Weights of a small transformer language model: vocabulary 16384, learned positions.
Each number is 500 + 50 x the weight over the matrix's rms, rounded and kept within 0 to 999. Layers, rows and columns count from 0. Numbers have three digits each.

# layer 4 MLP up, 384x96, rms 0.167, rows 344-383, columns 0-95
473526476488473475675420565466520463505499547511414474533578524589460430416522454505500538540488418464464437532461475503428427526496506522458558478578451490444576479526468506519461515447412544496510488508482445555572450521513505531500513446531502487533478526536484554522470480477511520470
541475397511487494522515538507469538514501432571453470480536506524460520478535486469508459541453450522489387487551509477500485479574513415499498471500446544445568459539413468537441611520515555496533527518443453404520519568470493489544551505557532500526500491518503491439492470578544467529
446466486659409489549516547492453566490568543462583484456583514495442490598445551475542466664453422530505353554468567392400501512612500472490448504496473501487527437478613435548455480541453447478458536392449533524480514546428450428497521564510523453521400517477492572537517497498570452575
554486448555507589545496569439505551479572497539599566552475487523505522514512424514540540480464472432486535423497499586410564522454468503514585468426529436573503472531536482456477497442526498454579580428535429555533427509468552496562389498567454582515488523514486445600395344451380445490
500470528457493515472465515516520552554561426526501545650475402445473482383572556501527522515593444527475491446524494472447535522476506448474500494494434520568497541462540454567432522509477498459431495563557501478492544479491531550501443538527467513492481553426526529482419420511472521639
493485487518507496560485584477494490564385489396482587570524477474530618468473381488638554443495549447523534548411476475528563596460457460458507506440518496466504550469559483494469490504531474549433495461559562512486496580485461438495426476623440449536559580406506537516529497487415449526
440512501450479401482462415593498401518489475469468546564566466437534481481589462502499573485504516471540376520547503500572514402535502474436492479567481468472502586490476580496521509579411552616533524554527516465468529500422367469545506546514528443505533527481544470465506476503596548546
476539524490486463563442523506459529593511453467466592517536445459540496479589508472507497570444500493520509494456421486530541482564497453531511535521469501503502625492541431386595527519453497478493535523514517527542514501466422477519490510542361484517493517515468468480479442524469524445
513442530463546535448513414486449523550477544503576467474445543590464507468441532425515592442462458452432509394541452455476472484510522492424563547474498595553424538522445566450497513542477564469499520545472521434428489507370514498555503518563518505514543552437575541532510535478557492561
580528445552516513571561439454516493476510580506524479488440465477465530483445460484548474589441489494465489557492599462481498407506405549530435404507485457432580517423607551509470490542489517601513483455477512505509477586485443525521504470483513511509367446462575556477510526529501495455
437506415473480461450406424409421469435586526531586487617507437399507490453567563476572458529477451502534456394480439412451410465676568538446552462559517561449526520428536481528451584546489452554498565560519541494439452589444388502511609540526535447523458483450605567609516476474548490428
432495507528549415536457470424471575498480619492480460456490461414483545385518621558559523584449453526478513515481476467438554489520609509399545535517518491410555504500514472516423477572606458526507454550503509558509426585459425492501566545404481473540405502452450547551477502387470492496
464436522529496376577481467457444544480512611555419536512506518451526533515509575505569523436447485523491447414434496495482468519507578516435532473573531512524554575423457562443452515528579505488521408431536510539524439501506531516509568443455456436514433477539514551476508526512504491496
440466391466551442459474490392523576447486529561396492508484474501550497403448484356464518448495315486488532476469522477516563427570604532557589522493328415574638519443558514407551538577459517398551506424520506505516448527453501382544491582479543528523481519536540506576629492560478451504
492529495565512491489484566458508630546545542467417554512448395432504513551500479438532460535491483571435478505459449457480581583566533509488499509442419426498543565503461566510402601600555460512515484483504470455557497495464575392477564455471518507508408482543541536447480453554502520476
416410470467489445515456485395528463450519617494574508592448485510503540527580514515455558517479460462517504539520543542580570523537391516446395485459499527566590437424509605607475489511458517431464503443454507498480443497429445493522511519501473601534499516532603524520455447496510396433
503417528472466503443459404560488502597476483453502497462482469527476511519516465401686568493409508452488499505435432504473444521545475510512557543443448482405479484547599482478523436497511532472438542471584497471472427542523497517475465498625503620532424463463618525543591501476488477507
584524451475487588533497455546471451534508481473599548553589469443476510503555516484549487469463432487531489454514551479408453569550501441553412506541544537501448519515588559449554490465450536474500531526516501504472514494455497452607430552527414462501568539485531454536504460474512508483
493512466447499367506463602492512624568507499505587416537435515542394536524516579509588500553413516430453512498406466480488413537430513497491566567546448424474581415466522587614516508453522540470447515449509456622517416401524490467489398504569446479572431460371451570635547505418444470474
615518433438446560510431371460453507555481478487470515550567497561502498492495423490558565495470459435508517525450428581399512460552557473518618511479550480469554471586552478425448384556493508437439576561519492540489427544517474506540474502553434493516415490495568572490524444439542501468
506475469510520529492489499628426507529506482640490584454557461459406562523514528457637481548492506498487445474503583513473538555491534428502443457493578485530443598601449517461405585495476558454563522473480403446531454543436467515558581429519444500566629451478553530446466409426460402512
535493454470499602557517478522507538498537479472484504515479488539505560490384492470449573512535413473486496562512585543435488498400404515462555493454504440555473440605526526517541544453383569483574480512473492471582449438499529512554445461544493574518563553497506525466456445565434383495
541501551466489507454486487524453440574505477529471530459462479576490485549461519471480531520475520504555463453520564523481542509483460420548489482527463485519455527573522443474539481528566550524481590516503466451507479406460493444571432531491470538502515532516512475465504513486549519536
532392460470518492455525566489474604482424547547434487501458549511434523509575564517571503405470406497536558468443537428550448457445570472484575438492323461476561474544522573500327576498383457429631409514560455463500429570433510561489393588597504503515497550500530556514562479477563511558
541470480441566522449513449526528577514420526439511482484492461514465485458481530460557597498488525464378493476522457486513466462445556492390604518451497529479503552489445511458395541541488542480537520527528494518437538585483436517533513457516484512525493557424551631483519430454506488553
468428500539462440534490529552430459548553573484481590572448465512526662482475402453485497528507490476492459381387536459593630540454477544502456465432491479523584583393515571450486495482489573477611539479493546525550375437491401454510462477493460555524510552447567535473523430534404401510
569474480531528532538494463432483532512444461617439530464454489581493458505486535515528514513533504522510486491482502534480516482491431487528522455518478515451474514578465437532481511491591575577503497542503476465559486536486539483499519461512486503509479428482454493438525465548567479532
490448497403480583482473492608451608563521539485540561485464533471512526539510542468572542470467400468460480471466418569443536529512404470433601507453539487503478543449542544432454469513517503441442521547476453523473524491487508467588438538579462440514431581333578548524563435468519459531
545547492533519508476446621483451509500519462559497549485449385451467565494554481516515457498504486519451508495561504471420541417520530474542487474511527552516500539501455505512481523540589538542467528498482535481543502537382479467486465567488462414502466439475484447503587503535485558503
402397500573358415482417499445452509469483619555433448437511423387503591498424516438548558531464463496445416538438508468430532436584505453496629511479503422554557557458557387438477549597492469536510494463627453524552514556494421486568550456557583566538467517537503589437451496532606417626
523381545592469456527444387509453605508476536476442542447541416520543491516535493461545558487475438479489467494419506517466564453440469515418532515445533491435592565565495535468511483546523433519456475516585565475502455544513568525548521489490527601521368510540590625481543452495459506576
544577514591459538551492614484501612530535490379551527489499403421375555448523462461507510597489527528428548421464493558552516523500596403479579542417455541566496458395510423451398454468551462582524495482488519524482523538444527442511451524532389530541424481491502468603493501584434473612
564498517478515523533504483572430587499469615518505520496486468568498569455520524433526516552461494437446462461406436587537466476523515536460501532455470492483536452412508530442522507498556538491481551508448511470480527470524474470501441519498432465510475488372570572529520520412488414594
513434524544516459481446505553423482590468485559478562566555532499532516572605530510422539492492433442520423447514528398655450463552464463398393494544473597487547605510437467516518529499488578480479498542413461481430523548468491502515509483519403445520521603380525510484568486484482464480
549414492539475583558453547591519487592636452600599578498455482479423595444507463476559476491541516485477515516431507496439582516434496503457549449458554556421462602483581517468437575429439541486533461505531444540490446527506559486480473418471471600520461574408563556451610419422436493477
497493486476467527472440417546416522523479523575517444463422481515525448591437474343443534583539343457463411489461533558479527533585410543554551481536462516532562522655534510573554555545482550490423529448408438500528415412513458351521352568518480637546488597483493567457557497458473442531
485553406437431578489484518618480529522559541529510522515558487492448536543483535482582538504556398508380328439513498523414503489548505466484506416549494525485561525586493526405481553436547530506522446487460485429499512533430460470519541464492408468547478498542531574450527487454575470522
502481466475468536541502463589474449537458472480518601569494465556493505538524507502512453477432551466544445456511580552477645523464479498525541436519480478536489505567534501452481522598454480466520621469538533609487483515484479469494458490509525518497502501537502516462444407442572484483
520545514513443561561518404464391526611626535497541418493472416502389512473506442474568534485455512472445434388515374555471490433505473492501587525427568398515468529433549516511452499547450482479548626557526451567461430555520512444505536498649587429533496450509539551495477430321574549552
545506354481402442504437637497374539487488464574469485502412413467450528514525427500584500620390382531478501439425605537547534517507502465498426547562495565504455423450579561408408539478529535460425549433597436559515431630478419521573592492507444563487517533601533497586544501457549429463
# layer 4 MLP down (transposed), 384x96, rms 0.145, rows 344-383, columns 0-95
401508560519548440472568604439513509499574417498508525417473469551583534539482429510436575525484586504536458508542446586531550466471536505535418466530486496471466487575430384488509562454471480481490534463569519456472481538437565539559538494505519490498505462506458511446430537571434514408
516540595492490485470453467493474537508549620429514428483528471496475479460587498452529462542433552509490530520489535520536490517473464522563518485528534531515546491453554542532487493476516476471495503480460480558456530533401528469477520562442475543468500580446549446534473441463466521525
627579590439561472416471438577631489433404539431469371543561428560477451504573537468471536514546471514496483366517496486554446520536528561529570451490557547491555549545450446484447497411420441515541497535563406470526520503524412494511549514521463500488588636558548423442559544533429430518
487483634564561477395549535497518599496391501464495545543522539527533493512545479514559480628459592502497501424540533522456480461513513453541562469550594487500515484405491541508600474389479536431483442491533367481508480438465531465529442472496495516521565429529450452432416430509557474454
508450461472564570501518492512550455502440501479509506491545483436555570513465505440457521549519539510464521490442523557454485556559452478475461511479472394453450493504562448511461516523516472469502513523519488520482543473506511502482510509520441482526499492520506498461474569492495527492
579554479469505463536450492459478430539507548461465535411563569516508466436606555479561462471543506502549658423448533456430529557556444579493477457484401576496520539480467521505487531478457461528543529457460481549501522530549386418524503481467579519538530529494505447456541326511444474533
527455481536451592445508555413467492484456491424446448508562513536472573582530492528512473466519429484509602478537533489482520416490516440484506464479517478499491523565478503487499446490492505505494472512578590534448439582628534490458512495542435473526508431519487502496495495480451519587
498455522493429536529465496507569467509478499455472488520513486477532517562511495490464577595466443515491452483505547473510527517459497514479460505505532527525504520487577506492495478467460512525456438491571524454498453419431557523506498494463561491514553444514528492507503563537506569527
472551506509518482480485470456579528437530554461388502473557571498501507381581498436581399515462493520557445475512520496449534529456546375599477397509495539490522487441466494513553449406512484424566360431506575417552521444553580495494478555518515451633493489456529590536529407509454588511
492552534479523420469490441483591534574395557582513473490568530546526406460473522573423639468548508521533591514417465467476528497482456516495528592498528570508450445519452430476470493511521582435519493559500485492479544461414515470537604520456449498459563539519394454477478462444392547496
507510561524607423435528547430540428457446569430591438509416617572470467559621457545411591593514377480440464469542432408486369474475523432627584563545498505451604373432594448538549564488563515533458467456545424545502523486622568605532535382525480386550590452513504486549504435512432467504
574498494443450521433507581464484385479513491495407431444382568561443483590534504438507406509474572496479510467561418593505515520502436413477560606529474561546572442490492531505448486448445494568512553564551541471528525505617524499485498421519538517509583498443518402494547455447587529527
515474496474481547477570578545523485526469399499555433449535493507505476463521435505431371460561487508466515490558512536512530466569421508529538494442445548483499445589442468496523545513411443563468634500513508469477518551562425552499452491495469537496544499497568435551531431425524510596
555566508549424436511535368448513514514578540532612491471566588514444541532635542502548531530525534550444507394518455456475535425483495594431569440516519465412441504492508576551548454378657427415506433501500498516533489543509308572481433443433417458512422573533502589486465569503387500454
494497586431524505474512525476502452492506524564595519476619494492475460424487511520542450510479530500482473544554498518531517458462451435494437478497529519534538486504472457474598448449435492454456409550476449466526589589474495545543395553468438527474586540495445495577472496578486502495
498511545553562465536579432418480549544555512530517424565478518490463540497366511569391431602550443536528449437509588558487475526518460518477582524546483484386567484571517441501474605546523451466552537607454477441505517531454482475447542500528452410477422488410450611489413583431567553527
503521429538527537507502480539543490524470506510463457464594458414572490510566496539434434398485537511440607564474500536482518494539439419556530596496550490467380490533481517456653574495553437435478515497518526511466537387473593526459452499420477532593512426538498532522486490530541535456
482568527463472539521443488487446536473485517547499494555490563507564498490486386475543513418497481507453449429417518502480457547445495597517491591489455553529467487510460509588470569500460572526461459444501470471468482564626528450483573548486518480393434495558552486531488507488482532567
386495541360542485453554552514475556448585524531587487483570455533500486469434487496450524616456550520512402516425504543523680506567549375468387461457500552547511463581535441496537434489472559600555506546579501421505514471583550532522549594492553382514432378411508570424394490404583463611
455523548552540504488489473435422427470527485521512501538471575445493426564583498628440558533533496492501569479599477479461421509492441515565500514537486522467441590411564445485410514563521468444428449475398465475477618511494515493521513466488520444533483578554553469569557524543579573378
540517517466582440526508399523532525467303539499427490484542519504392469568423526422516520473484566514493510533572476545424488514484487365554532490457573504355567526628492421411457402479581453494501457534597508464504467564531456624550513488609575495644545389495515465470511527559419522448
467501535492569482506524628498516480431498489498443458540486465497524401488559453523460460487557549499570508499491485472541526428517537504496469449540553463519538562522485508512550481540500491554461500571498489510454506567401443483490527538485444445516405513422515505495531504472410461532
467486484404553432486514489477499518428482495427499446470472404516491502570514497494583549509538531520512504519470462530505462542456494476502529515475518452438565447503501466523495533509570510483533455607473456511450531575415503534475528495548473513596464471553492545518511407496534561486
565471469464490493428512607501485442505525557508518461474636508480468525567542528618394510593522384564541559395429493451448547447507578542454582404547531538565638488516475445489490570574469511533459470380453538467494554441483496543434421470485434506514443509563589505515465493411419497464
533424516559436560455532429451527508486578462615572506489537503442634528476467496541407399496481479529498437456465569507517500595473472413564446437521484498479413563497569542511524492507484522523442429445440559433478400375575594475512477444489569383512449559526552421523555482465514636470
481522505414496510501470379511476434491434562527480522437512568476380485524592572505376454443461494511490478524542544536506447505502539560540492450493540616470466572558486476508488491516437463399481568611608502481468623514591422449504447542607508557505482462527449481510512519562407460604
524479442506494509528502469434462504475498477525501446450485444431496450518512508469510496574496516554428421474530510549565484513522538511538503445492504557364527497537462465554510574528585534462541502534428456501502488520459497542483542434532459454578468461510517566450520493534541443545
518500503486534485534475545513409492485548457508455517456550454496567549510496606476558431531474524502466484555441516564488516521483574385512525547417416535452497531569467558550508566423470447507463507445446539437580382562482497549517376514513533542545491503479505453452518491446507504475
514532498461539588487497466498505434532399480519542533525504500552470405435429431492531604527480467537518523492423454451484425528525460622591513516441584523476514522452520488447427466502506508524504513538502457512545517479478492462496510497500549468553527509591502533578462434491470520547
455495414417534445483478428563480504465513515492616562478396477501514502536547521621391657535560588523548552311505597485496471565452594438446394606526529580432425626524603552417494475547589454431509570393562408461474479504511532437479522457448566493496529558574390537448336457475439520447
576563513499532536478526470492519458483511562527548491628510475516466426537525563487431544459567569494447501472529482522563442483562514409552364469588467633488461524469534439560446592419509524482391604522479506507450510492574454448474472487526499430494545475523454407486450486468496596436
463491544464566528527427536629495529616397527491443501530546528496552518586447508486461475488544549462405463488420503377510460493418484601571525495479551513518501534506525517516609550572386446635431598449490412604432497501523500491529480535406486583473533506554480476452584397420452484577
438549525448555544547516487459444464533471364432497602528435445436538532596526476570459455495479441530456518569524507526557528510532526457480445529494569558547424512618524444477460577480451427503509507546524501420453413536505520545512499527504496582536552469510420469516479396568476502426
513538423517452469528502493554533425409599533466470526522475547448550522617496481509465633509477509517521532488609512519441457553544448492592609475483529508515471482551518465489587442485509442465485452446485451504475432547428485488462432472489414504556488485527435591495535497477524517488
454518573574404520561475412353574413556487514614496486458471415476545446524491508470494495384474471461461466596524562524496421472531529590442545555541514526525403507472507575578487504534581567536520523505461499494431498426547456534476513606520555499506506558450467483477507507452557525491
536431410534432609501491494517522497471577466561481536474438553440510509576432568462497566485575440509446562449492533571489500555474537567469490452551464485454463571380434556509489481513555525390514415437508453636525462559468515475460503507505569537523495479473489469462462576454550489436
511441520585499508552526459465553592483489504512479498498474527481386473586508529571552497518556538403499506545485548534498461541517484425546560456426499564487490431579546421456476471464498524511524468503532471503541491483457493535424523437516498523642486392504524474504580491505491484487
555525456589570386474485498408493478503475559440510518444523513558548564459532449487622572553542569503451485536524511488529484511519428510584500527494436479486354480478572467514536512513468530436476447503430477559484497495416436612470452531504467402530513503567528406503526530511504534455
633460456524490483536523524476468529455470482520551464528536470481502508509551474522562547453473578485478577579494523508481418584510525562583502501433534441525417506502486534478454493514400492500425547518425410388471490507431430506487551451522508512504580551584537470534524438457713533443
532546508480485432512430596476402581455527521497499496534489445517487537544561477492585479490490525658500567497398553468475493476524465468454491587512548471511510462365552476522445584523506495434471588457548499525497442534593443431483449540503450545037454609513479530517568473436555459576